Part of a small language model's weights.
Size: 11 layers, width 448, 7 heads of 64, MLP 1792 GELU, vocabulary 7717, 34M parameters.
Architecture: LayerNorm before each block, learned positions, no biases in attention or MLP, untied embeddings.
Training: a variant of Muon for these matrices, 862M tokens, 17606 steps.
Each number is 128 + 24 x the weight over the matrix's rms, rounded and kept within 0 to 255. Layers, rows and columns count from 0. Numbers have three digits each.

# k: layer 2 attention key, 448x448, rms 0.0906, rows 319-367, columns 112-167
# v: layer 2 attention value, 448x448, rms 0.114, rows 256-319, columns 112-167
# o: layer 2 attention output (transposed), 448x448, rms 0.0916, rows 256-319, columns 112-167
# q: layer 2 attention query, 448x448, rms 0.0965, rows 320-367, columns 112-167
k319:116141117111133128143146119138133129110100131123137073123122106127114104183106116146159122136115165183121195175135132106131157120122150139166129073133117141159124155166
v256:131112137106104125115129127138113145169114101108097083116117100087105103147150093119140130119110112106101193122113113124130130167115144158114127120121113171148139132129
o256:113095163129113149103120085147128091119156136153124115126133120127102120153123101172083079071147123133110121111153122154124136122087172150159140093095121115122131117158
v257:143143112132113111166117128128139180155096143133134133127137134112144111101122144077148135112113178135135162132102125129120114128117093130099140135140122109142130131135
o257:102096173132149088141110103123147107100101143140112116118145150146098110148167118164137137098144102122137089162137146124165111125115093156127174141093096098140115086108
v258:156137065144148133095104139089088161135105130109126100100122123136089120103133112140133161141100129137092151108118088139129147101121142140143125126153157139172166114110
o258:158116133100157130134122120111161094152114172155116136140136183134140123177125120089105104142124126156168102122136128148108100128121125109129107105053107131122088105149
v259:121165135104067115103165165115114112222141084141139145125138143106136154119123133157113106158131143146109100112117141173090139151112123136100137162145143147105185164107
o259:114110107121156082130122118152123122096128180154117092125130102129134160114076086158148140128124175109141154107151131163152127112143146149123120114073080155121174117136
v260:150161131143110159116127127113119161135118150104108112118120115151165122169156124136090078120136087136174093138068114096169139147126161133135120130132142140126133145128
o260:092092099145154089120119142135117097113119168150144138116152130093157142121155151129130167133131124119101108161165122147134099131106101120108112086127098121127116101160
v261:116148137136114120116137137114097121058111114110130041151118124107132103153096153141147118120102093158111149104152191103140111138135170128127148135136169158149074089110
o261:108152162142119119080143131094123126123119089132103129144107139133102116121129119114137116135122146123143099139119116145175145157155129136125122119124151145111123108135
v262:099100140116092145102111139117168148137107128099138158084101118140147144094114136125127145176125119114114139162141097119091169113151165107143091124128101155100111142098
o262:141131109143117130118125092156137108126109135143113106145118135119098136049124148135152141119142097138091101119114115134147109132159119157142088135150158145137149131145
v263:129074134163116132092142113107110101151130101164131127152138113094118135094111103133107166136153120142080120128140122126127121130143091129145126116114109134172126163127
o263:143118127115117138083131142201164142131152130126143177133153109076112108163155136138155099112095116136152100134154163114108147091117131130146122098129162129107137120136
v264:150108167139143114127133142142107122144106150136152134120134123152067116123148085174143090110125111084141132155116129103093148131128121112145115078122159137115122103130
o264:122149092079118141178131133188147123141171144128146141140097151140101134101123096125114107095096112112079138157184100151146090129105149124147170150123148190124111111127
v265:133113145137086154082124117139125185123116141126148117157081141138111169101125122139119165134101091107153151108101127099083160135153124154163112122143116148117091117143
o265:111106095145117123076110115148134092098116131164145109162159086137166148169132139134155158117172127118137118118139122113146095113118091122107122098144132126125132125075
v266:142134107132121112103113086133089095151126155149111079129148099106152096090129177168117137132143137125121069136120128105132106149099127125132156094151162128106141132156
o266:119120131126131154168110121096137117129157141126114170119109132102102140125146089116145124117131118145112146123116120120123146114131102154123141126118144138164137085168
v267:138138122139102111142097138132120138090136160116146075088127113103122178101147130104144137121130131100120139112087111117111140157129120137139145112107140151155119119122
o267:108090109130143203113132111139160125135090098164124151122134160132148148154131098130109129103108168103126129169167146142152102120111122105131118080144121077140130144137
v268:143152119095141067138107148111093102089129111154141106114142129137109118142153126126120125127148134159153163123104135086103134120111110120099137169079126140164095136112
o268:109100150165120098136125150202168054130119151131112104157156176184124134121101127103158117075129130179084094135180121121150062143113117125164084100130146117108121176110
v269:111126114127149184160124114143148159071136132130122128128126081112125151129123099147094108125103071124149106129125168130162122119112130152106128139128102146120116106096
o269:106115109178102126104134112108077114124141086117096094157137174127133134124162160126137119097118170148108150177149095111116121132102115118141128141105171111122130144153
v270:085147174124129135138117132100129125191130130154158141129144164145109106171122088130103103117127105129140157138146142129120142114121135146132116134138137146148114141101
o270:144106140111121151146142114169084159130135127121120141134117127113130129140135176167135159090152124119126094098128164147121115165091172138108100126116157176081127099142
v271:088107100161145124098126131098110109098131104113111110149068130121119111158124121174133110126141106129091122158119130151112158116115132142153117142170104173097130113144
o271:122159139072097117125143067105105090127088079085163133089135141106124149080093118100121163136154112131167107081130112127137118121119096104102107108174135102123169156149
v272:130126129127120145123096137097128163118146122121143114171142096153146124154112098123153114106110104104159125095115148169126137127160162137116104124121096138115108127077
o272:143125128119152120114147170133167099136133120169092160145086161159121120134103112121137127136136114143135091121133090108135106106105144122126149090109153126134159156118
v273:123108145135148114169134143141124131125157118137119143103095151088088161114153105094099106154102110135138093083151097142147131106147123075103095127125087095097139138101
o273:140101100109119156156130136165150095105096158107144149149104122167153136154105145123142136124122147172124135136114117142131126095118133135142109162091161123099169107110
v274:115142124133081111150155160102121089160134170130120111135113158128115081152147123132140144176148163165066125149113106101127111124175104111143116133149134087120160096115
o274:151178099103099082130129142108115144137170138139138119126126105097138149143155168109149134130139083088152110117100157159108116139112143117085136145158111124128110154131
v275:113094128128158140156086114161163170103098142128111143147145114142117126119173149089119144097117096119159100157098141127138132162102156095129125124114099119062143141133
o275:162152090106106140115098153095126110115132124130182123135092172120155130159102115125118088165149132088150118101138113106128131114156151137151172135114109132144132108116
v276:125161127167080127114128177115174102134142113100173149136134074126152096097123173152090137145092145142096185118110096088096146110153118087116103102122081151109109128129
o276:164094126123151140125115141126123114148126072163086105112077137167122118138121144104163165122142060125123111144127155125127135121116130171124122172139122123137142147081
v277:128169105095170116151110141131119135117107144137124181127120124138135157109140116118126135137129115177119101130105096117093107171167105075126112146131127104104134135120
o277:140139138143121128155129106109129121067132123132120110101128165137135126101102169124152103165080104087132131167168173137126130118111154153113142137128136110125135095144
v278:136114147057149142140149149133124171127104119174116117095114149101157162093125168137123107110128165101131124128113123081167134098133160100147116118112151143131115117148
o278:112134148127115126158104141131129134092129121080155106134140126117126111152126109118105141153107110177162143137140102148093128161147166125141134122156150122151169106092
v279:115105104084139115149090130109155166106158144113108152122161159136143080142121089140091109162153128165167152125155113098143152130125125150115160176143176138106146118127
o279:123094106130123082139138112142177104124078144121092127146073130127140140096113095123127108142154155104151134145124139143131127133123139163138160128128106097115138122147
v280:094123143115119145134125136131102101156102164134144115142096156102144148119148126130115147120154083115150101101120185155148115118121148127120150129099138156104113130126
o280:122112066149169115160151168091142131110122105118109142121135158121135120075153143147126173141121157160150122157143063117108124132126124076165125130130097133126102174153
v281:137128129162136147144126131125148141157112153134158145121072156152179121098145140174114132116152133143148178144126097098133126152080118147131181136166110159160143160137
o281:119102109084155127108130134149141173137174098083080131157173117116100133118150080155105136166146145117131119138114191132112114138116111105128144135144082107123101146119
v282:128109142114124135123077106152131127134130141161086152127137128107142134163134183116121159086110108117060102130129150147107122099109073134122174144144138162110095137149
o282:052143175124103126136136171134122104157135085106148136123154148144141113117148116135118141102123095110174156104130181117125124137152146179127153121160110122143149117137
v283:145132129152103149105167110110138123136176136114136135141094112159166115113163088134110106110119131128156134117131073110108128170130188107151074096137066112153197121115
o283:140135112115143079094129118123154128137133122158105136124136116090127121163102140121125085168099147141093133135095154083104133110085119133134144137158132165119105158183
v284:127115153141115127161117111094113096145114123134093113183125112140168118131119135127098127143081130136137111118133143139148140133151118105118174122173142108141153132115
o284:149158094124138103132123124125130123150132129139147174120152148122177092123127144140147137155121100129117108137113133123158101092125111135138116123148151132113144120148
v285:131123156089155097138140147130118145126103134112149148094132106098137162151172136135127154149119090136102128142128152093125109147142101098106107091128112146133107134115
o285:144150121147122137152112125112119112143102172114154166139109107138109129154143093087098093140168122112133117138129103099148080107117091154154128138164143125154131105141
v286:110154088098084100115129141124132121115180157127115149153117159134098115102145092165140113131105122152099119146145077115113093089163090163148136149140141124124157112103
o286:147116098156144135178124103160142162147145114100130168109123098142122114173138141147165112117084158101114128110117147126162125158120176128119133149142133159106159124186
v287:143093146161100142086151116141140135134107084133139163140158137147158162130123146137167164118131098109109123130141098145128125111122156129111115156131125116129099135127
o287:130141137132157128125117142128110126127143141138147129165120097172133159102093121136120100103104167102132109124155116101100161142167122120107126127095123150162129111111
v288:146119113122134125147115146137104143171127120184114143095157126155119159135162063130159126107130143121176113142167151127126125159108141165151102120131126129143099134127
o288:106103169087125120129153134145111123155177118124147130180118141128130099130113133136121127142103104148090176126146147159119108137109141128149142133137133147063114129094
v289:070076133150120142188129133140133142151144155132149095123115127104090132109131163123080103104121141117119065134161141108144115121138113141135112150145122122113136103161
o289:133154143124124155102095109090108141145129090165160144148162142080144127123124130120119106121119079092123182164083137133113118173097095163155164125131131129116162109141
v290:138128105123123141131118152145126115134113143136118103111142133084132143160169141126147111119106110117113074110099125161102122147105199131148134092107116158105124134184
o290:141092103148150161128082097141093140098153129142130173146121137154125097151132121145060134135117096097092155104150144115146148127148121124137132133138192092167107122056
v291:141086131117089142138126153130132160130150123154114131171104170156147155135113108127098139109067149155157132111186084150138127143118157146142117118145140126095124102104
o291:132133095161159138140121146098134208152148135108148104156132113103124101155138151125138153150115118172117111119088141103127152129153103099178117137160103145119144132126
v292:127131130155142154138122142139106132132145124142136093124150137092126119121107124162097126111131098128095140096126130135122142140064155122123133154158137125140148097143
o292:118141085140117133144090114102129135129129103126093150105132145112112114118166121113134085132152185152123068101144138142142112111121085157123107123128112138099121114158
v293:151092113096125162108126087106147113164123136118131124188124128133115120150127135113121138070113178150130116157149164094103095089108149134132121104110122097089147125126
o293:145187107177132154140147154103140135116093129122080142120137104078083111130136059087164126160093113083162127081140107098132147157111083125159130132127140136128158128138
v294:120123098144142126131115133125093133119123116107070144135137144123111126179129105130141136131120118168168122127128128075124145149129095164160096151124163145094134100149
o294:147151146126122116131127103113078136128175143137137145124149148097145122118142131103125114131153089124118148109116090129144078152136106148135164143144146062119163139133
v295:149114114133143129153122143121092123113097129103114139117142132184141133130083090121102132104166104125147159178145162141138142144133068107164121145125125089128158175107
o295:124096111115126152128132134114148144181106111068146095144132099154139109143121137129113132150132114121113113110138099109163128119141120118140139139128098120104126131143
v296:099136119134092107132177099162097101126148139147121140088130123128107129128066120140139129084119126103156141088111132075137132102162140131157091157128119173107109120131
o296:179144143146127136128115079141083205112094101101140155125124101084147121085141145139099132105127104107153168142155141140144129151128159095134141132136108102124171168132
v297:116127151094140141124148127158147161125155108144133102130102107106109169149120122123117130167108113134128149132169131148121187140142126111136128146145113107135119165104
o297:145157166094111099131121103130135133120105117151125149137108142123139134109139141135143139116105125120134121111129113134117145107131149154152137127116108174139132107127
v298:138153123158133110112168127132118128138136149126106179064109139156140136156115176118125118143110129130107111126103132110093102167126151088103157124154122152142073109114
o298:120094145114144098133128126142120102099109104113134124131098103157140132097164127128121111093104130160195111119163157137173133109114115125137140130126146124125130183147
v299:171148153092123098094157096098184111134085100135116150115124130131127121133128136084097160150138122141104099132129124169116133146163131134100138137138155144114132148114
o299:114127126137122122125091145157117096085118052094116148129135103132122097106107101148120132139110129142089124096107110102131162104141144145156102114118131126194153096083
v300:136132145073156119144167141125115123144085116136135114119108139149134089114129182140158101143148178074121123094142113155113101127107129120091132150113107123131164145169
o300:158108142140080167111100106136116111109157125131110142142162100117051160127130120118107142089142124148131118115090146131122127147094091096073104137133124161144140148124
v301:134108112143124122166130093134163107161094140154132158145129141105139118072149098143111167101123161118106087143116098118099111097152078126125113121105101128127105128110
o301:113145163120136143148123152146140121122143116124116143103064123093124121147141085143121118140085128107153120135081151063123141142094123117141129125138107125114099098088
v302:120134133133095159112093136119091132115142153157155157147118120106140142177114105126115129131070089078091121103137142136122132101156134145118125128142126147167124127093
o302:134105080106128122160132146146135091110135135150080145110156114139131123104146174135166096116136116089189164134138075126108119125145162099158107105117110136123101146145
v303:123113088152107115140118129088154136124136132126146112087145108158156136107145074135103153079124130085158105134126136139152125136124120085185139090156107121106152142129
o303:091152127143135138093075121125113135121176153067113138128144117124175138154132119083128075132128094145169177141127155106121154140102115098098132137133169125118150157171
v304:133115124123183104160145105143115091141134070131155082126143164127136169169138121128152036113133116130196148140121134118143127156120099132085152165092169114161119112127
o304:126164098136139112126106138158129122108112162085101136159129152155141117114152141154126138126149124115099135130166127172143131133123188142126135132094072114093127132146
v305:109166127137144117098119125139110097121130117108087164108138177141142133153136139114149156098151113141097125132093116133125104066092113135097145156110159160135152091171
o305:162131164087131123098148127154118126126143128143112130151156136133140108105141121100114104140156092130133160090183138133106143127142171164147126108099127125106102167115
v306:132097135129115156144071139107106123076130131123113153093113121103145114124139101119096149160148124159119099093096206158133171119097133137096139150174124140095096083145
o306:123111107138115122095124089161129151113136104100169168189144182138114124122085104133166158142171126146144113128115123126116132139118122157140084070129176095146095098107
v307:131107140160135156111144092145177206112146128133150102119124098150168117105150124104090157138137130087096132176170088104114152128107144095172075149136102147103130116151
o307:158121118104130170118084101160109134138146121143160130128142118099100114173118140172125093102117122105128118110136138128155118157118126149121142170135160151146115136132
v308:132156131119086118162150141099117110069129151122137129080102137116121120136135109153141133089115150134124144121136163180135106084131136152105091141145154108192096099114
o308:140134135109151143116106128098121160161120107130106125156124150107148120145121107136143114105132137119095146165107126118141138171127072084143113074103136103107126154127
v309:137123130074145115128120150097151143143133159128126138163152134168139108108171164122115121126104151132144167122137144085143162107104135122136122090143104133110184135160
o309:126133126159178143110118131149076112194114149120140067144091127144080146198124117100124167148153125099156098077168108131085094141147123093139168110109134125101102139122
v310:122090137128140148121102111152134118089140132129153187137147153118135092134120131148115138153139128110118166132163088132092151098065136175125093089200126142120105167142
o310:108129103104110110129132180118133129147177095083104083163165126150125146107151114104144121076067152118136111135141137120142120114178119136132143171156128086125116129129
v311:125141114137125115146079103126093109166137128091122145144128150120132123116118152140149155158121127136150129146130147124117146117144103171101097125120084122087149130140
o311:121133127147117172145120125070127144132124118161100116117134110081093128138133128159139158152149129117125118090136164148114144081110082118116150110163117105147108088145
v312:116121157099145184124157116127175131173161123137131135144083104132153077114107084078113166121120083104109142136086190134164099146091117078125130113186114148090109147147
o312:142115134138104078120108128187091180143137137137127129146112149148116147147157165127116112132076151154149118157098115148118155142113104133174131136109200131107122140120
v313:081153143131131146117091109139168098147121139102122139107142149122158126109184102163133095112093107089121131156107145142125123103116111132175132127132152162115179125116
o313:143139153118151134149111100103117155134111141153152134100102158122139125128104124131145126136156113156145148114125128152133124145163152151138155120116148140166099112114
v314:135127142150153091065109141098117125148135111132141107115143141147132132143114141111138154140136140129142116086139116145139135099142126126087155105147103128132132136108
o314:123130146135114114169128181097149117118105132145098121159096112174160139123110137180143135120152119118086185116174132112119151142104145125172143132079127140111138129138
v315:149126123118124151120126097124139113152145116090113132149121106149106095086109112085157154087125123114087164120114123119105108111157106125148091129127105126124152161127
o315:126117107161127135135086127122130127162123149135153139156147157129168109155133135140142146125138129111159081087106135101116125073141124119146124119137124124142134117118
v316:139101149132120138121157162130078099123118098136071128053100172108123102079119085110180131097156094090134134194108107107120120101114123154165102154103136121104139130124
o316:105134133109123145165148125121157115124098162131145160143139099170144132118099123160126173140093122122128134122118136114079125148116095094120135124115120107151128131175
v317:103107124127120152122068153126157141096129137116111169166119180129163123153126091116144110130110169140195143067142123160134146118122110104120140116113131135146122133090
o317:121097127134131154121145133121141107120098107124146106134121145107137150104121167147134135118141159167111109149144125136114108152148119116187143158166135075130107095100
v318:134163116132130105153074101190126128086143136137125143154106155150150163107147103157124153115152106157107103104127103107159133129130111095149146119084133135189116114138
o318:138108097114146178085120156125102149103125134133121105097110127105101116135122154123102092120090138090139148153130149109101127107199104092107139116178155118105106154101
v319:152123132092120125095113155137127143145120142149112108125113093102117186129129133104123129128145146139124138130102100131130118148120148124131122114115123153108138148117
o319:119131137179141086122089113185107125147121167098114170137099114141111137124149134170104109134148124145121117099137139123136136093141138100138169150126114105106143112152
q320:186155135186117130068111134138118051145060072170102054100142144135169074040097113067163085150115115144148086137142152156118135171070128121125136193151148080170138150214
k320:151089099166115128124114147144158107210077171051140102129089085114170129170187063148102157139098136113115158138097111127082153130198103068106071073145111129180110153121
q321:137113109098089151149137062131128166147063131108139184125080122121158175129088112134091132061111104168141159147168146140175081071064206134122152130154144115184103144110
k321:073031103100123132078207106139093123092149077161169097183121141113088128137132122138170154127096088100046127105102104092102125084164086118074076152123142127170130100146
q322:095116093100129168147096155117089130141111101158166140112128114142161091121127107157170132177127125134136141122142133143137175157144113142111127170119103089147137091120
k322:126120120151151126096121135169163046154098142134068186186098158153122128094126153106142103164188138136110161126091148102157110099169058118210146123190135129087137149149
q323:129152134136118165184167135090108116145063127165137080054093143174102096089147153097143081154206137091102135117089151083122140152112080115174156114098118164109118082219
k323:158086148146157130162142093128107087141129108087131083130139131071140136160068089152099150133115100170157107132089065118122172104159123115085114123184101112109154128120
q324:202081114148058059108071078084174122084210155210121063127176160152128170176126087136136101108130137078074177089151091070054131161092162117098184028202121116131111145088
k324:163169042098084118093120117148181086126135080086118109124128118065154084111118179136114100179140145110108176055147117057152134085109105154132104144088100154078158125145
q325:131150174136102132154082121133150130200199132169161237112154105105111136159081104102102137150092102154098109170055088130192118191129185153179170195038104122150141156188
k325:139161141143183155082150110110104145115167207071104107108100101227090165130121104122082066132113150106150145100110154109175196109109080138103128124101076122061198132141
q326:109086089147097120152158069082103171129134140125122131117149112124118118095071164094083183122143106119108146145119148126180108115111185132174056128104147106183085150179
k326:113120119112127079175130163129115092120115084138089181162114079147025144134095093094091077112109162059156108131153160127103119175176092117120132144111105162125156145163
q327:125098109157107102118102148151120125116059113109175131125162140114038161130166131124099190122145138141124139073107100121101142054128148120154079137126103115147106139130
k327:089127191088141136113186083134162087083181109137133148104105144167177120153050076125154123137141107138142120145079114164149134149087101141184110093131092118125094129108
q328:136188077089108112139038197183045171157171147106130139123147111132108135123042132129099057139127130151186118102149103092101162108136113145124140120126153152119116106155
k328:131121145152162144123148146133120183176131083127113138164150126098106126114121077176092156190130088108181111106088135141167158176109102104083088109148136091189088121128
q329:152164124138114121080167122184114142062137114113170046153102123144159112161109121128122131151147163098123147132120105132082117134130160107108139050162103078092134099086
k329:099154145137135143166120141187098095100085094079118181146133091150108112168141065139147169081159087176074074164114139129165161153170063160101126146077164145118158148159
q330:134157142161112151110178116125147106098146176086059163145135172171129136088120113137091108128139116135167135126194102094143123155190122233103151078155157143153123156116
k330:076067147103119153090103178162153120125139055186178163142115083110123075073148146095115133127134144130107097106100164124147160091055109099128086073133181116087154136093
q331:157095111192160073181109065136141147123089108098128132158114049067155169145094113193141124126117146110075106158128079164151170163158142126149147099086105053156155122115
k331:114166100152091156079080081137057100162148074143108128073130174160116158100126158120181126122181151086163097133106102118126096080075111181075143107126061155097130155088
q332:150150143125141157073198204126107131158121108158136141150141127124253096110159082088112169091135110104123139171101165086077145167168105160153169120183128140178120151123
k332:110114075155183175081106104124116155150074060116078133116131171187099168126102135125158094200084147154195140041139100142156115111101106111139140147080169107161124150183
q333:096089187129137131147155126120090141150122080152133126137085147102119152132073131084108089094121140085130104173150153151102082134113195087123122181126159135117101105115
k333:169130111156108127124090127106107113089117111132093065129125097122164123168226129165131197103136066117125143113144152083132130172130100155155160140147077172170169140142
q334:090109069092092143127129160172122154141100108126109071156101155206138135083195125082119116173066175110138108095136131116091159090140078117159150142083095137104100150115
k334:215125187146103158171181153113146161160094153149104181151119142110163110167104210161170178142136157098104103058115102185108075133125147069122123160157069127152132085110
q335:130088070150079108184083079132121134148134102130141129154137096162118091154116166072112140155145145182086153162146169149080192103108109098105109135159142122126055114153
k335:060175137172158163060117092132097095125109191135134149124123114094151127188124122152129100128156068158099133094144088115129163157150140116124151120099099174137178100105
q336:148105130119177124129117136155150153120112153138079169125118103088110132183148110104139061188133178110144136100127060144108111161187183155146172161186113170193183128117
k336:144136142120119179165159124118147113081050121162150106106144127095118076166177150146168119124140168116187128137118136144135191107104178127096069147160113100152104159123
q337:122119088159120088166157148112102127131140080138129114097109110068078103119110197143108167141154124183044133110139119073100178143138140142109177102200104113070155093115
k337:165092125130138154128172144129177089108110161178164092119178083165167100147153051068143070128095077129203161139110124193155087084102125080097101163121139161118149146124
q338:125138211124033180109080076065194129198094149139173100171086149222129125117123185115145206077136173083119110084140104116147127148146110123137135127160132069207104131079
k338:161089069065166146159169076137090127171116195105118090062156156094120093143159133122126059128120092152124150122130200164119140056141176143142171127147183157172086097126
q339:146083135149078105110151100163121182095134118139117119092119147120059118186126166118104126128161118121122070165160108067105102128136118155111092123187190151172172134152
k339:122152139096129177182209116200162110127138125081145115195135103103170127121160136099104109075097062100199175132117123100091094096109130126126132156087060097104078212126
q340:099101185147146100170159132112167196071156136066060097146120074141135171117149129093125155134139079143122122062102121092108155097106135112138111118104119139083143117152
k340:145145156105111153135106116129051102172092096131143150092124157151140094162173131141181102124121170124140129156120145137121147142142145142148088153126102084118154118175
q341:150156109160141153111156070125096142117111106097101109141133124112093193117109084121110131138143136104143179132124066198204133117138078136121143187148071157123118089082
k341:097093110162119175157069161128137159182165149087114147098096164148125172110180156139102125153093115135115130153077142126142118116132088164164099069134140126076147117101
q342:114153049097170093203139110137119141171134106157127123088129120115150141181175113110074133126127122106112154138120106121066083165171132069109155125119095150104129125065
k342:084130059113066088144106191132139136113109075136128073129169175150085092119102163134171119091132121138152087086124083130204073148174088168100151102142166137167076129188
q343:068136134121091092077124158153154166155132137129167110232096142139182171140090110103096085109169063087130141135128113197128084072138110129080168076091144095121093093151
k343:154117119085182146136169095149078110082128142100111158077156143102164124063117145137124154147054158092157130165148097117168096131103107120091072138141149137146054146112
q344:128114120091170118122089211146092205172136138180121119080100148127077102124095099201079047116096149172114141164160135116084151157109139162176156182146124156132177088101
k344:144114106151080093129116086129125080148088163117119105121102095133044117144108042083137130185121136114157129136111185089117153128173168089163141108056133065144088108126
q345:103133168157130140081067119114101181095060112089134164166109164066183151155099112112155137186163170141106128156122134087171086136087153162127149101127089129087100142077
k345:099122164152160153077117106186215134118102087128094156067129166143122135137145100086100111040146110159054114141121186065095116142119084097167138169121139157142127157205
q346:101174137132122106142123114064081183150138109161126119124132079148140108083070133148190116182165071123066157105099188085099119130153185106097099128121139154119094103095
k346:164171174132112138140092132108088172145116109066104121113151113144115173136117131109157154085099135134148058109132137125123181088093145122155142145116133129203110123130
q347:123121092095193175125159200082147105194142116147104120177137153136191147113128109103162160185131180123146141124132163089178113141078151079183127139102167078132110173122
k347:133087087141090081128141123149071148067129100139095149144089139155070172138155099150090100142130069165151102077147080129129129137152152182116124089225058172141197126094
q348:128171127116100147067170104077076051163108147185070103061143135104123143086095150118167159133158154197165150176151096103088123152126052099092092069051115161165080112127
k348:111136135133150129107139162122114112121097138083102115168088101142176096120143130182133161090122157129129088143112102167077151100147167079145079137145132095089111144140
q349:114102168084149114090199115186153110174130154179153161080114115143179077101128114119118182146139109168127115067121119087149179166066143114120040134134116071140190097140
k349:191075130142128135100079099071105099133083175081140091133137165170129095107070131153166114181132103110087142145087078087144151169241095117148150124120152106096112173134
q350:125132123115165099179084100117138126106188149114093107095189201117149098123167155060141120086166095170136101096139105113125103088156146071119145096095123144050130124118
k350:173150179117126101139153115140148134132087096130087111156160138131106087165022172121137189177142162102191165169068146112141151159154097098101081134102151096084126143138
q351:142138116184135110099153047131102080133158109111067147167130070116118120177092099143126135097097152092070092161130163128132110104183152108092110119154140183127114109078
k351:098134143145125130071084141113148140089150147144171125073123145083139132114067074153140112088165122167122098040174129146099131175090138133162095136171109109067108118209
q352:080105137108125062124169122158167138074159179091073122124171104160122150072122116139130155104153091110064117170118103102141144136027128145120128116128091156158151158123
k352:103119214141137108075121057126138113107121098119106147170093154127131133125087160117116127141090111118152142175095100110178039168124103150071061158151099129088129153087
q353:145109153139140148159146063173085134125056106132189163164147085154124138122145164125137160143184145148109124109123096128164107066123133165194100124204098158124120180149
k353:152096142148157084087125101131171148115162176107138100138099119138120174101108167112081137111084153150120113195152153091206102178142106112094095136124113100145131065170
q354:129110122126067166214107140137126127067148128102128133078095133097191140138089142143140105136112096130144085181092116107135083131133134078133127160165165074132053104077
k354:094074136069143101155113122200148112164101159137137060147150136131088137084153138147178188114094111092157144097226092137092186170133086199140081107162130141132096198149
q355:169175170122198131146122153089103129198149135090122137116133127157121190115105164154191082101178132147130135124092130089069154139087086117129185118118105173082121151103
k355:113128117149110164064174118130122120160067113079110118194115145103163123132106092044084174157088152098071113129125073156205157062094189153144136166126107101160145125138
q356:210230081051093169099058111130150167072095110126165122154139176056154142182116113105152216084153086092096117136099201116064168138147163162133154099203164149161121185139
k356:081118147154163156139164087131096141144139143113192130128180087127111119115105114140149054133158130152160100172093093100161076151181085139157166117056147133116136126149
q357:114129114160104151130108128110172138112076098134153125088100098162134136121133094098098100087115115093181145172117132136142175137147105134182150132116151147124158133179
k357:096117104080154151060126138184137166087132137126137095146106099117127161120095138096157147125074193110172158115129107124097110126116129153094108117124170130145072125132
q358:145139173141097144114111095147100086091116100155105113109105114133106143129105104098110083093154144106138111139164127136102131143076140143146098126118171196179126097095
k358:113115064125098101143106162117137158136172153126109113127112122128092163077133164121118125110118121167125167116115034104139053066103179102134109124144127082125144228144
q359:155109151080148114080091159156147127096135144127194111166106202109149104171145147027135183061081147229129112107151054132140155101093166099167162110132137142122104092128
k359:102148106225081176135032098134129115164168162129097117093131158179156188184120134129141172099144152022113124131071071051128184142188148133107063149101094103083170069122
q360:124079107163100127140093153136152085143088121067165145070134145122099156131148160156135127065054125117062146107121157102075058106110124117176111202032126150154134137122
k360:072105175078132148109187119137137127132098103186100115136182115136109142137047116073140151158165098180134192097169127136144158091145093146113116162130134145106173099149
q361:101110147125111174159109164055134106130175155170175124151089131071092212089162176115124148146088182139104207098102055036102180198089185108151169115134164099110143120070
k361:207096136142173069083096102134130097132099157074129125157080154146118050149181094162144131130133120186121173068141190161103133114154110167144066214157154087199075127117
q362:112129175109214127121146079151135191137105094120078103100184066116129165107119136037121115100123186066144171157100165134095076176130162134139098171231105128123093122082
k362:075087087122038104129120170128129144129093105126118181179041167143130069180111145220108105189132100124097167117169094146112117143172056114131148130111165117188127124149
q363:101154158137158097129035186200131167096097102108053162132073171081112172124187059128122127128111111116082132180119110088130120089072120154076149089137103103083179117161
k363:166126098114131129141160118164177092143167201177139106107093124140111115095102179123135142121104153158194143114099147124058135168153174201156082137053158094119012121123
q364:137056196079101150119144093137137141093123112098183140131121068079143188174138088075146098098111152141146083132099176110120111149139122075165105125124130109092101081180
k364:121207039130157076119167134121143166061087111150089134168122088132151106106118149144143126101123159126112127080186130139188121112150051150110121140179125148200174094107
q365:135127178137107107180151149165137158117152119109139122149151125125088165105071118103113131094138156124104147068144079147100159114158121082130140146088141119156128099062
k365:132154183127166085188122080130067162132137102142059159083175143127114074093163192132174108152194153140114111145145131105182133138087102084148124120146056122128147097196
q366:118136106163132110105091088116155136123080080160184153179108129161134072103148112103081149158106131088176092180171112125111194125117077101133139170189097122099096139141
k366:165123112070135153171141107194163100154157135073071149178201128128158175114147127143102162092113056114124116069131194127133097073112183065154163098107145168119141100128
q367:123136124148209140123147076124150154113131169143108150165157110114066172174110073125113113056158090182180144046146090082177167096075181127061130071154099040123163152162
k367:080113186126051131097145150125111082145094122077173083078150153138140071077169155115136079212039153084126145123114154091113120067129094111138146120102100155117142139105